config.toml
n_layer = 11
d_model = 224
n_head = 7
n_kv_head = 7
head_dim = 32
d_mlp = 1152
vocab_size = 512
activation = "gelu"
norm = "layernorm"
norm_place = "post"
norm_eps = 1e-05
positions = "learned"
qk_norm = false
attn_scale = 0.177
bias = "all"
tie_embeddings = false
parallel_block = false
init = "normal"
init_std_qkv = 0.0267
init_std_o = 0.00568
init_std_up = 0.0267
init_std_down = 0.00251
init_mimetic = 0.7
optimizer = "soap_variant"
lr = 0.0014
beta1 = 0.95
beta2 = 0.95
weight_decay = 0.0
lr_head = 0.00906
grad_clip = 1.0
warmup_steps = 200
schedule = "wsd"
decay_fraction = 0.561
decay_shape = "linear"
final_lr_fraction = 0.0
batch_tokens = 131072
seq_len = 1024
doc_mask = true
train_tokens = 419300000
steps = 3200
dataset = "wikipedia_en"
Each number is 128 + 24 x the weight over the matrix's rms, rounded and kept within 0 to 255. Layers, rows and columns count from 0.

# layer 6 attention value, 224x224, rms 0.0757, rows 0-61, columns 0-111
[[150 129 142 149 144 130 109 141 133 143 139 110 149 130 145 175 137 118  96 135 127 102 130 127 120 117 127 118  84 110 154 137 107 110  96 180 133 119 114 125 148  97 151 160 120 151 160 134 150 128 150 121 127 126 124 123  90  97 129 127 112 115 123 117 111 154 124 118 137  96 134  91 163 134 152 119 145 146 137 145 150 146 139 145 107 156 144  89 141 115 142 148 109 108  95 143 119 145 117 129 146  94 147 115 136 134 142 143 103 167 128  87]
 [126  86 129 124 142 127 146 125 144 137 122 110 128 153 154 120  79 148 102 117 134 189 130 131 148 133 136 134  96 122 105 126 116 149 132 150 166 145 142 104 145 146 107 159 121  81 120 132 100 143 117 140 119 101 104 129 129 131 112 104 131 184 130 141 123 162 114  98 133 111 153  95 126 146 116 140  77 124 154  85 109 109 147  91 116 121 102 122 144 139 136 132 146 152 153 124 122 141 101  91 131 150 144 154 171 113 148 100 142 105 155 135]
 [108 114 155 121 157 117 117 133 138 117 130 123 170 109 152 137 141 120 171 136 146 109 137 124 122 108 103 105 140 144 131 126 120 131 132 157 140 113 149 136 119 110 129 139 102 135 127 127 126 128 126 106 101 143 171 123 144 156 144 150 136 132 112 128  88 108 188 142 138 114 103 149 161 127 132 142 163 148  83 116 151 153 109 141 114 121 143 148 119 107 122 142 100 117 132 125 111 129 129 126 157 104  95 128 126 150 126 107 106 124 104  89]
 [169 128  98 156 143 115  91  99 127 122 148 104 153  90 101 145  88 100 107 133 118 114 159 104 136 116 146 156 127 148 104 107 127 170 132  85 158 115 124 142 115 127 140 109 114 130 116 142 150 120 120 155 138 160 103 139 144 140 139 144 118 135  83 119 163 124 122 107 137 115 108 130 146 125 130 148 109 129 155 130 145 144 151 161 100 132 135 155 117 115 124 115 126 127 132 116 122 131 161 142 138 125  78 131  91 114  95 114 143 119 138 115]
 [139 112 123 125 130 122 152 123 188  98 141 102 129 110 119 125 134 128 103 155 103 117 167 119 102 120 146 150 102 113 125 124 111 129 131 103 117 125 122 133 124 134 121 165 118 143 111 135 128 177 101 116 156 147 127 104 160  84  98 117 123 139 139 124 150 122 118 101 153 117 130 136 168 123 160 140 163 119  91 123  96 125 129 112 108 125 148 116 128 162 123 120 134 136 147 147 130 119 115 124 110 182 103 114 135 154 106 106 146 119 122 102]
 [142 137 104 109 156 115 185  95 133 137 158 137 161 102 128 100 126 110 105 112 120 148 117 107 149 107 137 124 137 101 160 109 149  92 135 129 135 120 107 130 104 155 137 145 114 134 105 102 125 123  98 120 178 149 121 133 138 121 170 134  86 142 139 102 151 139 142 140 143 146 108 110 115 138 143  91  90 148 142 111 113 130 164  97 107 129 162 129 126 133 139 102 183 117 142  97 127 116 163  75 146 115 146  97 153 131 105 143 132  96 128 142]
 [144 135  94 118 106 145 114 122 137 142 129 152 133 152 110 143  98 124 133 125 141 136 130 122 103 164 146 138 133 105 124 124 110 133 150 157 162 151 119 135 141 123 100 141 153 130 132 131 126 117 119 121 128 113 131 147  94 149 136 141  88 148 128 122 125 135 136 136 121 131 138  95 120 164 104 131 122 120 139 152 125 101 129 119 125 122 139 107 123 143 120 144 118 154 133 116  88 157 133 125 144 133 111  89 142 157 131 102 157 141 159 138]
 [113 121 141 100 137 139 125 128 159 102 115 126 129 132 126 133 136 126 111 143 102 108 133 169 129  98 150 169 114 143 118 112 159 114 123 175 128 115 122 113 123 127 137 134 165 131  80 142 135 136 100 126 124 134  96 120 142  93 114 133 123 122 149  86 131 115 119 136 129 141 137 124 109 115 117 146 160 140 179 119 154 147 157 112 188 162 133 158 163 140 114 118 127  98  96 110  92 136 150 116 125 139  95 154 106 123 136 159 109 140 109 108]
 [137 135 149 106 120 113 174 148 150 128 112 112  98 158 107 125 155 166 144 122 163 144 130 101 126 132 145 112  76 135 151 162 127 161  90 132 106 101 133 117 145 121 149 101 141 159 119 126  98 114 107 169 114 140 130  92 161 122 120 131 135 110 167 118 146 126 118 138 115 139 100 148 145  96 102 108 104 112 115 138 108 158 114 118 131 140 108  99 138 142 106 141 109 121 134 103 120 101 109 108 113 108 109  94 151 134 116 143 106  88 124  96]
 [117 143 119 130 143 143 165 135 163 132 131 173 177 132 113  94 124 150 121 103 141 113 128 160 136 118 127 111 110 158 106 117 112  99  99 129 116 120 127 108 114 128 151 111 152 115  87 138 127 133 117 148 113 148 101 132 127 116 115 149 120 170 157 104 147 183 108 117 124 116 123 107  97 108 109 119 125 118 121 134 105 126 113 115 178 142 146 169 147 133 115 129 103 145 125 131 131  93 157 106 163 102 114  96 124 135  85 113 124  82 100 106]
 [116 160 121 158 161 108 142 121 117 136 145 135 139 128  89 111 150  98 137 173 162 121 143  96 127 145 117 120 114 141 167 128 144 118 148 130 125  86 130 127 130 121 128 122 105 125 136 103 153 129 159 144 143 141 161 129 130 107 101 151 149 127 134 159 130 134 119 138  98 157 105 137 140 114 130 149 140 134 122 134 144 135 126 120 113 124 119 118 122 163 138 137  87 121 125 109 107 117  99 107 143  97 135 110 120 103 154 146 131 149 126  96]
 [144 159 121  90 129 103 135 118 122  99 128 128 145 153 151 103 136 117  88 148 136 116 125 139 141 121 135 178 103 145 131 141 130 106 178 113 112 132 123 133 147 139 140 110 115 159 104 157 111 123  96 132 122 111 121 113 122 135 179 114 116 145 137 132 152 114 124 119 113 141 111 100 128 125 128 115 126 116 121 118 132  95 126 136 149 132 152 109 176  96 104 116 163 121 156 138 119 121 140 110  99 114 113 135 178 122  85 132 112 115 143 163]
 [120 115 140  93 144 111 152 166 123 105 156 126  62 184  99 127 143 160 108 109  95 152  88  99 129 124 116  82 101 103 131 198 138 178 134 150 135  89 119 154 148 127 127 112 151 109 109 176 109 105 116 153 123  86 126 160 116 146 100 145 155 159 174 162 117 121 119 177 150 171 123 116 112 141 131  79  90 100 123 123 149 134 169 160 191 107 108 119 161  96 112 144 122 157 131 130  96  91  89 126 141 135 128 138 135 150 112 139 115 112 152 147]
 [ 99 116 155 145 139 105 150 125 172 108 128 110 157  91 142 144 136 122 138 173 151 121 155 144 103 131 150 140  95 147 142 118 115 102 148 131 129  88 123 117 138 104 157 145 107 134 153 121 145 143 157 132 118 143 127 148 121 160 115 173 109 169 111 115 122 148 139 148 117 127 111 134 147 129 142 178 113 138 120 132 100 119 149 159  94 115 135 128 139 149 138 122 137 157 132 135  98 125 136 129 115  93 105 123 106 138 150 122  87 125 126  86]
 [121 143 170 119 126 108 105 125  60 130  94 120 112 131  85 137 133 118 135  98 149 102 112 119 135 104 105 112 132 132 103 138 139 142 134 120 123 145 139 144 142 142 136 118 145 132 125 116 104 131  97  87 150 104 111 134 133 147 143 145 107 103 167  80 102 140 160 151 133 126  99 157 144 110 116 131 124 106  97 109 117 135 146 134 130 135 137 104 132 157 110 149 134 136 172 142 142 123 123 118 155 114 131 123 142 124 168 171 133 145 109 105]
 [123 122 149 122 129 135 139 143 132 140 104 127 147 130 130 128 119 155 161 133 106 117 127 129 142 108 155 153 104 158 114 143 105 140 102 118 111 122 107 165 132 120 137 115 120 141 118 122 144 106 118  83 147 134 171 120 177 106 125 128 143 142  92  89 123 140 126 163 137 169 113 116 152 143 114 151 137 136 134  99 138 129 132 113 123 142 142 123 105 136 114 163  83 102 141 125  99  76 122 169 108 137 128 119 148 116  61 139 162 157 113 102]
 [143 125 100 119 122 155 120 101 135 127 110 119 128 121 147 140 136 145  97 105  84  91 112 125 126 141 123 180 199 103  94 121 129 150 129 133 150 147 140 164 124 144 108 120 163 109  70 107  95 145 111 123 127 129 116 157 135 122 153 102 138 146 101 144 134 104 155 133 133  71 129 153 133 136  96 140 143 111 106 100 177 132 131 114 144 129 127 139 143 141 136 134 146 142 168 134 142 143 151 124 137 121 130 150 138 121 111  97 147 139 136 179]
 [129 129  97 166 159 102 114 125  83 112 141 111 145 118 111 160 109 140 116 135 132 121 116 135 143 149 129 134 180 112 161 140 135  92 131 107  85  90 104 118 137 153 103  93 121 135 104 176 105 122 133  94 128 145 118 104 141  85 142 118 155 165 134 118 118 117 135 111 116 145 114 133 118 109 125 101 164 131 123 107  88 123 147 110  97 106 157 155 132 106 127 146 137 136 106 135 113 132 145 131 121 144 164 161 153 125 174 129 130  94 138 127]
 [136 137 142 110 157 115 120 144  73 157 136 129  72 126 142 125 127 159 143 149 145 122 127 139 123 138 108 118 141 131 127 158 126 177 146 153 142 129 130 115 120 116 120 115 145 119 137 162 134 111 116 132 147 126 108 109 117 114 119 113 151  85 147 136 122 123 124 127  91  86 126 134 145  94 150 139 148 131 115 157 147 121 106 123 163 147 143 104 102 103 142 147 149 105 142 124 161 146 129 157 113 154 109 110 103 123 115 131 150 145 165 128]
 [ 97 154 136 110 125 149 148 113 120  96 114 110 110 166 107 122 117 119 141 124  88 143 109 143 121 132 156 109 152 138 125 104 139 117 143 121 101 115 150 139 143 133 117 115 106 131 156 123 120 187 118 133 122 116 137 114 156 110 138  99 125 103 170 103 145 150 142 143 113 160 123 137  97  97 114 115 145 126  99 130 135 144 119 113 132 139 110 167 144 117 107 138 120 130 112  95 119 164 120 130 129 159 122 130 112 120 143 122 105 117 104 145]
 [138 103 119 136 125 133 160 131 129 129 157 158 120 144 142 122  94 114 122  78 138 192 134  93 115 147  98 108  99 130  89 140 139 109 156 121 123 132 120 113 154 113 151 133 125 156  98 112 108 123 103 109 115 143 147 139 144 172 139 147 124  90 113 168 139 125 112 111 145 163 156 118 105 144 149 107 125 112 151 118 139 132 150 110 131 137 139 132 165 118 146 106 139 170 117 121 111 115 124 136 119 114 127 144 147  97 108 159 105 138 130 182]
 [105 124 123 126 149 163  99 135 159  98 127  91 107 113 130 114 155 136 132 141 110 155 146 135 101 127  99 165 117  98 144 116 101 183 114 109  93 188 164 127 101 135 109 129 159 117 108 145  90 147 125 115 126 112 135 125 132 141  77 102 137 114 104 103 145 122 148 109 150 146 115 147 129 121 125 137 124 137 102 124 115 134 118  80 130 139 104 153 149 128 129 132 142 183 135 158  99 112 144 117 165 109 125 138 143 100 102 136 125  89 157 121]
 [123 132 152 138  58 171 112 139 120 152 131 154 101 167 118 103 120 114 115 102 148 135 119 121 146 132 157 138 137 128 134 125 127 164 115 151 149 121 164 126 103 142  96 115 110 119 101 140  58 118 158 131 129 133 116 148 143 130 116 129 167 108 133 138 153 107 139 131 139  87 142 108 142 126 133 130  95 128 131  99 119 142 135 152 117 104 127 103 120 136 125  94 117 124 132 125 164 155 137 132  93 131 113 139  92 134 120 111 137 121 104 153]
 [ 88 140 113 146 134 153 114 147 113 134 107 144 157 135 143 125 124 116 121 123 121 120 152 140 127 119 129 109 101 152 146 105 110 139 140 116 118 112 126 149  93 124 109 176 137 170 115 135 131  97 137  93 121 160 150 122 115 113  91 130 125 104 151 113 121  89 149 139 151 154 127 109 121  88 118 153 164 143 162  92 122 123  95  94 129 145 126 142 105 156 101 147 124  97 128 127 133 156 145 120 147  95 103 129 108 110 162 158 157 141 143 136]
 [139 117 127 153 114 134  94 123 120 119 136 111 161 145 160 134 148 117 129 141 165 115  57 114 139 119  92 124 133 144 133 137 123 101 118 118 151 119  98 127 154 150 108 129 108 114 126 181 112 168 150 120  97 113 159 164  92 113 148 119 129 143 120 144 102 109 117 107 133 124 113 132 125 160 130 147 118 144 112 168 128 126 146 139  81 111 110 156 137 125 122 124 116 161 118 147 116 149 155 121 140 149 111 118  93 134 158 139  87  81 123 126]
 [125 117 128 105  97 102 141 116 124 134 134 144  97 153 131 147 122 123 149 108  87 139 109 152 142 101 127 110 111 117  97 135 118 104 136 174 132 129 107 100  90 141 137  95  99 125 147 143  99 139 109 108 151 121 123 119 143 134  89 123 139 119 131 124  99 154 139 114 116 121 109 130 159 149 114 111 132 131 185 128  92 146 135 120 120 152  91 144 129 136 139 125 118 140 117 135 114 101 131 150 126  79 145 105 125 146 145 138 126 137 134 105]
 [106 181 121 124 122 125 126 106 136 128  96 114 118 102 128 146 144 131 142 142 136 144 152  91 107 113 149 128 118 150 164 134 140 145 112 134 138 138 154 151 109 154 146 132 130 153 110 116 122 124 124 123 158 122  96 109 152 128 124 124 100 102 143 143 141 135 102 136 110 142 146 169 132 108 129  91 107 157 129 165 139 125 118 116  97 122 141 105  99 121 102 153 129 149 155 123 132 137 109 160 130 134 113 101 144 165 140 112 129 122 115 101]
 [136 124 130 104 141 138 143 120 143 105 133 128 119 127 154 109 134 173  98 100 119 161 140  93 167 172 154 126  87  98 132 144 151 148 129  99 132 157 124 143 128 126  74 110 131 144  87 133 103 144 112 131 141 144 127 133 116 142  84 159 126 145 119 111 166 136 136 101 128 146 124 130 117 115 138  63 129 121 137 141 115 146 113 121 109 120 150 119 128 121 124 117 132 134 135  89 149 132 159 144 141 150 106 136 149 147 144 103 147 143 134 151]
 [142 135 141 111 108 124 121 109  97 129 132 138 115 144 134 110 113 148 106 113 146 148 140 108 133  99 112 178 114 125 117  92 124 122 133 165 140  96 110 171 136 113  92 148 125 118 119 164 110 165 121 140 144 123 102 131 116 121 166 118 119 123 113 164 111 106 126 108 136 123 122 123 107 113 113  94 139  69 132 129 129 118 122 119  81 112 156 105 144 165  95 112 159 126 123  98 160 174 126 124 136 150 116 140 121  97 121 151 110 177 139 153]
 [139 128  85 113 117 162 133  90 113 150 140 134 116 101 120 121 132 111 127 111 132 107 145 115  86 115 121 114 126 135 105 156 123 126 154 125 120 128  99 112  95 135 162 125 118 138 100 120 138  96 124 157 105 142 141  95 150 124 137 111 131 138 133 108 152 118 141 157 143 141 148 137 149 114 145 103 133 106 123 148 154  90 118 138 116  77 121 122 127 124 132 100 113 131 170 132  86  84 149 173 125 136 118 115  94 114 112 148  96  97 123 112]
 [126 166 111 136 126 138 140 122 144 127 128 160 105 122 173 124 108 129 118 174 137 130 138  87 105 140 139 150 135 137 137 139 124 128 146 104 128 131 145 117 131 126 144 135 131 101 106 138 160 155 124 128 133 140 151 155 137 145 167 113 110 157 107 160 113 119 131 118 144 120 140 106 158 145 143 111 114 117 107 122 150  75  87 117 147 151 151 150 135 163 108 110 113 139 112 125 123 137 124 120 171 163 107  91 130 122 107 104 150 134 140 120]
 [133 121 137 123 119 127 117 121 137 109 108 132 162 119 132 145 133 124 129 147 121 135 124 153 126 152 139 136 117 172 103  90 135 103 108 119 109 126 122 115 147 112 107  96 135 133 143 128 150 108 153 141 129 142 119 103 122 148 111 150  99 134 150 119 113 133 117 133 119 109 120 161 137 115 131 163 141 141 158 118 124  92  96 142 105 141 139 148 134 154 134 134 126 128 128 119 115 123 104  96 132 118 113 157 129 138 152 144  91 129 135 141]
 [141 136 147 141 107  87  98 128 125 116 103 136 103 100 123 130 131 121 124  98 139 110 122  85 123 104 110 101 113 124 119 132 131 149 168 102 127 159 163 140 117 122 124  96 163 114 119 108 133 170 148  87 123 142 133 117 114 100 138 157 113 145 110 121 124  99 127 128 144 132  98 139 142 140  96 135  94 129 139 121 139 134 110 143 121  88 133 108 105 150 120 114 131 132 138 151 143  98 123 131 151 134 119 166 136 122 155 148 132 124 122 153]
 [143 111 113 112 141 110 102 126 121 107 104 175 108 132 116 151 165 118 143 152 166  73 135  94 119 113 119 114 172 104 120 126 142 133 130  90 116 165 118 170 131 126 137 122 116 151 146 153 137  88 118 128  93 158 149 160 138 115 117 151 152 121 140  98  96 125  92 141 133 144 133 148 166 159 112 116  99 107  81 118 130 136 113 135 158 126 155  96 145 131 118 120 115  99 138 173 145 126 104 132 122 104 126  96 121 122 121 136 123 125 123 132]
 [163 178 137 149 170 126 138  97 141 132  99  77 113 166 120 147 164 125 123 149 101 163 114 122 128 119 149  87 110 135 144 131 160 118 151  74  93 105 178 142 111 138 118 132 156 112 127 127 162 124 126 117  87 124 109 147 130 104 112 100 131 138 144 135 138 159 102 129 137 111  98 118 140 125 135 119 103 122 128 137 150 150 114 131 122 120 154 139 138 138 120 130 137 141 129 158 151 152 108 158 186 145 101 122 120 172 145 125 114 105 116 130]
 [128 120 116 176 142 124 160 130 110 113 145 117  96 137 114 128 129 112 118 105 172 118 171 123 114 148 122 146 111 119 131 134 144 111  92  71 136 117 115 143 127  98 118 140 143 144 139 115 131 134 170 117 152 141 149  92 186 186 133 119 138 125 136 140 130 140 142 134 101 125 161 104 118 129 140 122 121 116  97 103 136 143 138 100 153 133 127 164 155 179 125 127 126 109 131 142  98 116 163  94 122 158 130 173 115 117 152 142 125 116 124  88]
 [143 126 117  97 107 123 141 155  96 131  98  91 138 156 118 104 130 150 154 128 124 123 129 120 130 134 174 117 118 117 159 156  98 141 129 160 142 109 143 155  89 131 144 120 155 140  96 132 100 124 129 141 127 131 135 134 165 164 112 153 128 127 108 105  73 145  76  80 119 147 171 114 121  99 108 126 166 150 133 126 108 134 144 146 121 110 135 134 154 138  94 171 125 165 101 121 124 129 118 121 122 126 171 140 133 127 136 127 169 174 135 151]
 [106 118 104 139 128  93 118 102 117 159 169 122 121 141 101  73 134 149 122 141 104 112 151  93 130 174 157 142 122 131 130 126 136 154 135 108 155 124 150 103 115  88 102 111 127 160  95 123 122 126 132 107  99 149 131 146 116 158 134 148 116 128  93 132  97 116 146 149 154 156 119 107 135 144 150 152 104 122 142 123 173 154 128 120 132 135 120 152  91 127 131 131 179 110 114 131 122 133 139 142 131  95 118 115 107 122 143 125 146 119 122 124]
 [141 147 128 125 116 163 142 160 120 145 117 109 117 122 158  90 115 131 114 132  92 122 123 168 178 141 106 168 128 129 156 128 155 133 113 105 183  97 154  99 121 115 102  95 143 105 109  98 109 145 129 162 149 116 111 107 135 132 156 126 146 112  92 100 106 119 120  95 118 109 106 155 139 127 125 149 138 170 125 119 117 111  99 132 119 132 134 121 119 117  96 115 128 158 109 128  96 135 140  91 137 163 144 140 140 136 139 129 137 107 132 106]
 [162 136 131 163 128 128 120 130 111 123  90  96 115 129 120 145 135 108 131 108 104 140 140 119 143 154 128 116 149 134 113 115 130 130 121 120 150 148 109 143 145 107 118 116 148 116 148 164 154  81 154 107 122 123 173 110 131 150  80 112  85 165 138 105 114 106 118 115 155 116 115  85 158 119 124 135  88 128 131 132 157  95 155 120 159 170 114 132 125 162 152 138 155 116 126 151 116 137 111 140 162 116 143 143 151 123 134 143 121 126 147 139]
 [153 129 113 143 166 119 133 109 132 132 111  86 147 131 145 130 115 118 125 144 147  90 144 106 124 141 146  98 159 136 114 169 105 125 112  96 138 147 153 118 126 138 117 101 149 123 126  80 115 187 128 101 131 151 119 148 151 135 118 146 109 118 108 119 125 129 123 120 114 157 116 125 150 158 135  94 132 162  98 104 129  92 115 130 125 108 124 104  95  87  83 127 104 147 130 146 143 120 160 139 131 166 116  94 156 130 151 113 173 108 155 135]
 [137 111 102 172 132  96 124 135 179 148 129 122 109 143 105 115 145 127 137 103 117 128 154 137 128 138 116 156 127 153 122 120 148 176 135 134 109 100 117 146 124 136 107 120 133 131 147 136 130 119 120 124 106 107 126 124 110 112 116 128 126 144 118 129 110 135 156 112 104 109 112 129 119 135 156 143 150  76 151 128 160 137 109 120 133 133 130 140 158 132 147 128 128  74 140 142 147 180 106 123 144 122 119 138 119 188 123 138 153 136  92 128]
 [162 125 175 115 131 148  89 153 100 117 149 116 106 133 117 135 126 111 126 122 127 128  88 152 131  89 138 127 137  84 118 117 108 123 125 148 143 123 172 106 176 152 137 133 136 105 128 115 118 161 133 127 133 136 112  86 132 115 104 117 117 163 152 103  86 117 145 129 177 140  77 139 118 125  91 152 151 120  90 147 116 154 149 118 139 115 107 106 142 130 106 133 128 144  92  94 155 120 105  99 145 114  92 117 116 117 102 147 126 151 101 137]
 [117 133 126  80 126 110 105 143  82 142 131 111 102 146 107 115 113 106 131 139 126  83 149 145 124 124 140 134 140 128 110 108 162 127 156 131 140 130 113  73  98  91 116 142 147 126 103  55 164 151  88 121 111 128 100 123 132 121 145  97 135 110 114 155 142 116 151 149 139 140 130 148 125 117 133 119 167 150  83 111 142 137 143 126 124 127 130 145 130 129 121 102 146  94 116 132 140  74 137 121 135 136 111 148 127 106 122 119 135 180 103 146]
 [119 134 137 119 104 170 135 101 122 113 129 141 107 140 117 133 143  76 112 111 107 146 129 149 126 150 105 142  82 145 139 106 114 135 138 116  95 125 146 144 142 145 128 134 157 137 165 137 156 130 120  91 145 136 140 129 119 142 117 139 148 113 137 113 125 123 143  79 122 125 129 131  88 101 128 136 131 107 148 145 120 129 106  87 119 163 100 118 134 153 138 150 136 204  90 123 127 136 138 105 125 140 129 146 147 140 183 119 136 134 152 106]
 [154 131 158 120 114 103 166 153  83 111 162 129 124 137 160 130 126 125 135 112 144 156 101 136 129 126 119 105 137 134 158 167 104 157 141 135 141 114 103 115 153 182 165 124 144 119 124 102 147 134 124 106 136  97 131 125  78 121 116 113 130 137 140 135 114 109 150 111  98 126 151 127  82 131 110 115 140 146 112 127 102 155 129 103 123 165 132 154 115 134 130 114 144 152  80  89 164 130 129 122 154 129 117 115 140 156 163 132 139 119 163 138]
 [149 102  89 141  98 155 155 119 129 127 158  95 148 132 141 147 135 165 145 106 110 141 142 142 127 150 118 117 118  91 129 131 117 137  55  99  88 150 121 114 135 123 153 100 134 164 134 102 104 135 129 178 174 139 125 121 139 151 125 126  97  89 135 116 107 129  86 128 116 105 125 122 140 144 132 138 132 144 103  88 143 152 144 103 124 110 139 129 144 162  99 121 142 125 124  94 104 102 116 101 102 132 136 152 131 141 155 109 114 138 113 127]
 [152 147 119 113 105 118 186 132  91 148 118 126  91 104 133 167 143 144 104 141 123 147 137 138 175 114 114 124 124 154 117 182 126 109 146 162 174 122 120 111 118 159  89 116 131 112 110 128 147 106 133 138 114 147 100 115 133 132 132 108 124 165 121 119 138 131 130 115 135 124 112 114 109 100 129 124 107 100 172 141 135  90 141 141 124 146  97 154 126 136 151  99 129 106 104 117 112 148 112 130 136 141 139 145 155 120 120 161 123 105 107 114]
 [118 119 130  83 164 149 112 119 152 148 112 132  99 112 118 103 154  98 118 148 169 104 178  97 145 157 124 106 136 121 118 120 149 142 164 136  93 136 141 110 118  93  92 117 150 136 105 131 163 111 102 149 108 159 136 129 125 130 149 130 159  98 134 136 145 124 174 143 133 158  97 144 165 107  91 117 138 134 140 141 136 100 110 110 110 131 125 136 147  93 112 105 153  89 150 144 155 116 157 137 138 123 149 103 146 143 137 154 104 123 147 145]
 [116 122 109 107 133 138 148 146 128 102 102 133 107 118 127 104 103 127 107 147  56 111 113 149 131 113 115 104 130 110 128 128 132 116  95 113 175 124 124 135 132 118 124  99 126 131 102 127 135 138 136 166 171 115  97 145 154 153 119 108 145 124 110  75 146 104 125 154  42 145 129 142 110 120 135 124 138 152 153 122 118 125 115 129 163 133 119 114 161 134 138 124 107 110 140 112 132 132 121  93 126 149 165 129 114 105 116 144  94 169 131 131]
 [137 101 148 164  96 133 120 118 159 127 161 134 140 133 154 109 105 142 100 103 102 128 124 128 149 113 123 123 127 138 131 109 117 128 125  99 160 131 122 129 115 103 140 135  91 108 112 127 125 150 145 120 138 107 139 129 114 138 121 137 104  88 146 129 113 134 114 113  91 136 150 122 125 145 120 102 109 110 170  73 151 126 139 107 146 122 144  73 155 140 155 152 131 107 118 129 137 167 136 124 137 142 131 148 104 123 121 121 131 126 112  95]
 [ 99 147 119  97 122 133 158 160 148 118 132 129 136 117 138  85 103 131 134 129 146 144 162 110 131 100 159 143 156 132 114 133 124 104 134 135  89 110 162  98 115 124 116  92 104 103 121 134 168 149 109 158  93 127 122 174 120 122 141 145 119 146 139 150 115 144 136 142 143 153 104 166 126 114 141  93 152 148 113 138 151 133  74 138 150 132 139 177 122 108 108 145 102 109  80 122 101 112 136 149 113 128 129 110 159 109 127 130 143 112 135  87]
 [140 170 113 125  95 189 161 134 127 139 118 113 158  96 114 124 112 127 151 139 112 129 172 122 120 126 142 120 158 103 136 121 121 146 123 133 138 121 136 124 144 148 141 154 136 128 127 128 132 159 143 100 138 126 110 123 133 153 177  97 121 130 143 101 146 112 106 138 126 105 142 143 121 102 139 129 128 141  90 129 130 108 146 115 106 120 122 140 117 116 115 132 103 126 169 114 127 144 111 115  98 146 142 146 158 112 142 152 141 141 156 130]
 [155 138 131 134 116  81 126 126  77 161 104 105 181 145 143 110 117  96  88 126 115 119 149 118 112 139 153 141 108 156 144 172 122 103 132 145 149 110 102 115 110 104 133 140 148 127 118 148 100 142 146 131 124 118 114 164 106 167 128 139 135 127 105 112 166 170 131 113 144 111 117  85 126 140 140 126 116 123 158 126 143 111 119  87 146 146 130 119 165 138 139 126 173 135 160  93 132 108 130 133 116 111 163 133 132 116 131 163 116  95 145 144]
 [149 120 136 129 111 115 143 118  95  98 102 117 109 149  78 121 113 107  95 118 135 139 140 133 112 161 127 132 109 108 110 146 138 144 155 148 122 124 136 107 135 147 160 122 150 114 126 127 152  92 115 154  89 128 164 133 128 149 132 121 124 111 111 154 158 124 117 127 114 133 123 137 149 120 146 167 157  91 100 180 118 105 125 134  93 132 119 116 130 107 102 112  89 139 101  87 141  99 117 118 106 133 138 147 139  94 138 167 152 153 155 124]
 [ 98 147 149 138 108 168 141 151 154 133 127 124 134 106 149 140  95 127 125 127  99 138 132 175  88 154  94 138 127 136 142 111 134 110 120 142 138 129 117 167 104 134 109 109 159 128  90 136 100 154 148 106 137 116 119 137 152 116 132 125 129 131 127  90 130 110 104 127 117  99 170 107 118 142 140  83 166 133 122 156 100 155 114 161 124 115 110 147  96 107 116 128 120 146 130 145 119 113 144 133  99 125 165 126 154 118  97 107 135 128 149 146]
 [106 138 129  91 127 107 108 150 136 156 118 143 145 149 111 110  79 126 170 154 147 117 142 106 103 148 144 124 126 129 132 136 136 131 160 122 127 138 154 114 130 138  86 149 148 125 112  88 132 156  90 139 109 115 122 150 185 100 153 121 133 148  72 124 124 124 120 142 168  98 135 150 149 130 140 156 179 147 138 146 125 143 110 139 102  87 112 129  79 110 110 126 126 139 143 115 133 100 114 121 154 117 160 135 152 101 132 153  96 124 126 167]
 [105 131 105  92 152 111  86 135 144 117 163 154 138 124 125 133 140 120 133 120 118 124  87 134 123 137 153 148 117 145 139 139 144 161 147 110 155 161 149 176  94  97 122 161 133 145  97 168 160 145 128 116 134 127 140 153  91 126 153 133 128 122 110 142 121 140 160 156 130 143  95 129 149 127  87 101  75 126 135 110 146 110 123 107 144 128 118 121 149  84 154 150 115 121 183 109 108 120 124 126 139 134 154 132 103 120 104 117 166 121 115 147]
 [142 122 144 138 124 129 144 137 151 116 105 142 174 148 111 128 113 174 129 117 136 122 141 114 130 120 131 131 128 127 156 151 152 121  88 123  58 105 123 139 124 111 113 131 109 146 129 130 133 109 109 108 133 134 153 141 142 161 132 148 154 125 122 124 115 160 100 138 119 102 129 125 163 135 126 163 120  96 154 127 125  77 130 151 111 133 150 151 141 168 112 132 134 129 128 119 133  99 131 130 115 127 142 116 120 116 128 151 120 168 129 134]
 [130 153 119 150 105 117 136 113 153 123 148 141 103 135 142 168 114 134 152 138 106 141 169 172 108 136  91 124 141 151 125 152 134 133 106 118  77 138 136 145 103 143 140 103 137 144 104 162 125  96 151 104 137 119 137 122 133 180 102 123 132 117 108 132 141 160 158 141 105 116 160 121 128 139 126 151 132 118 125 118 124 137 116 149 140 165 141 138 121 124 141 124 133 113 120 127 100 119 157 120 133 147 167 122 158 164 137  90 128 126 140 118]
 [139 158 145 117 134 122 101 114  84 109 125 129 144  78 181 140 141 154 121 113 135 147 141 163 123 123 111 114 107 115 138 118  98 146 147 162 148 111 130 110 108 127 145 120 125 111 115 126 130 137 110  91 171 156  92 156 133 137 130 111 144 159  91 128 156 127 146 146 107 108 152 113  86 127 105 118 154 136 120 145 122 145 146 102 103 135 116 140 117 106 125 117 118 139 115 123 117 120 127 136 128 117 118 162 127  98 130 134 159 139 120 180]
 [152 144 175 152 145 158 143 148 113 106 111 105 107 101  96 161 131 122 117 148 132 145 103 117 133 150 127  94 129 149 132 132 166 136 137 148 116 130 146 149 140 159 129 152  86 122 156 154 131 135 134  92 128 106 136 138  85 132 136 112 118 121 128 115 102 124 141 128 114 166 120 133 144 127 142 159 112  92 113 158 128 144 134 130 133 130 123 164 151 131 128 110  99 124 104 171 124 160 109 139 181 137 116 126 105 140 152 138 119 135 155  85]]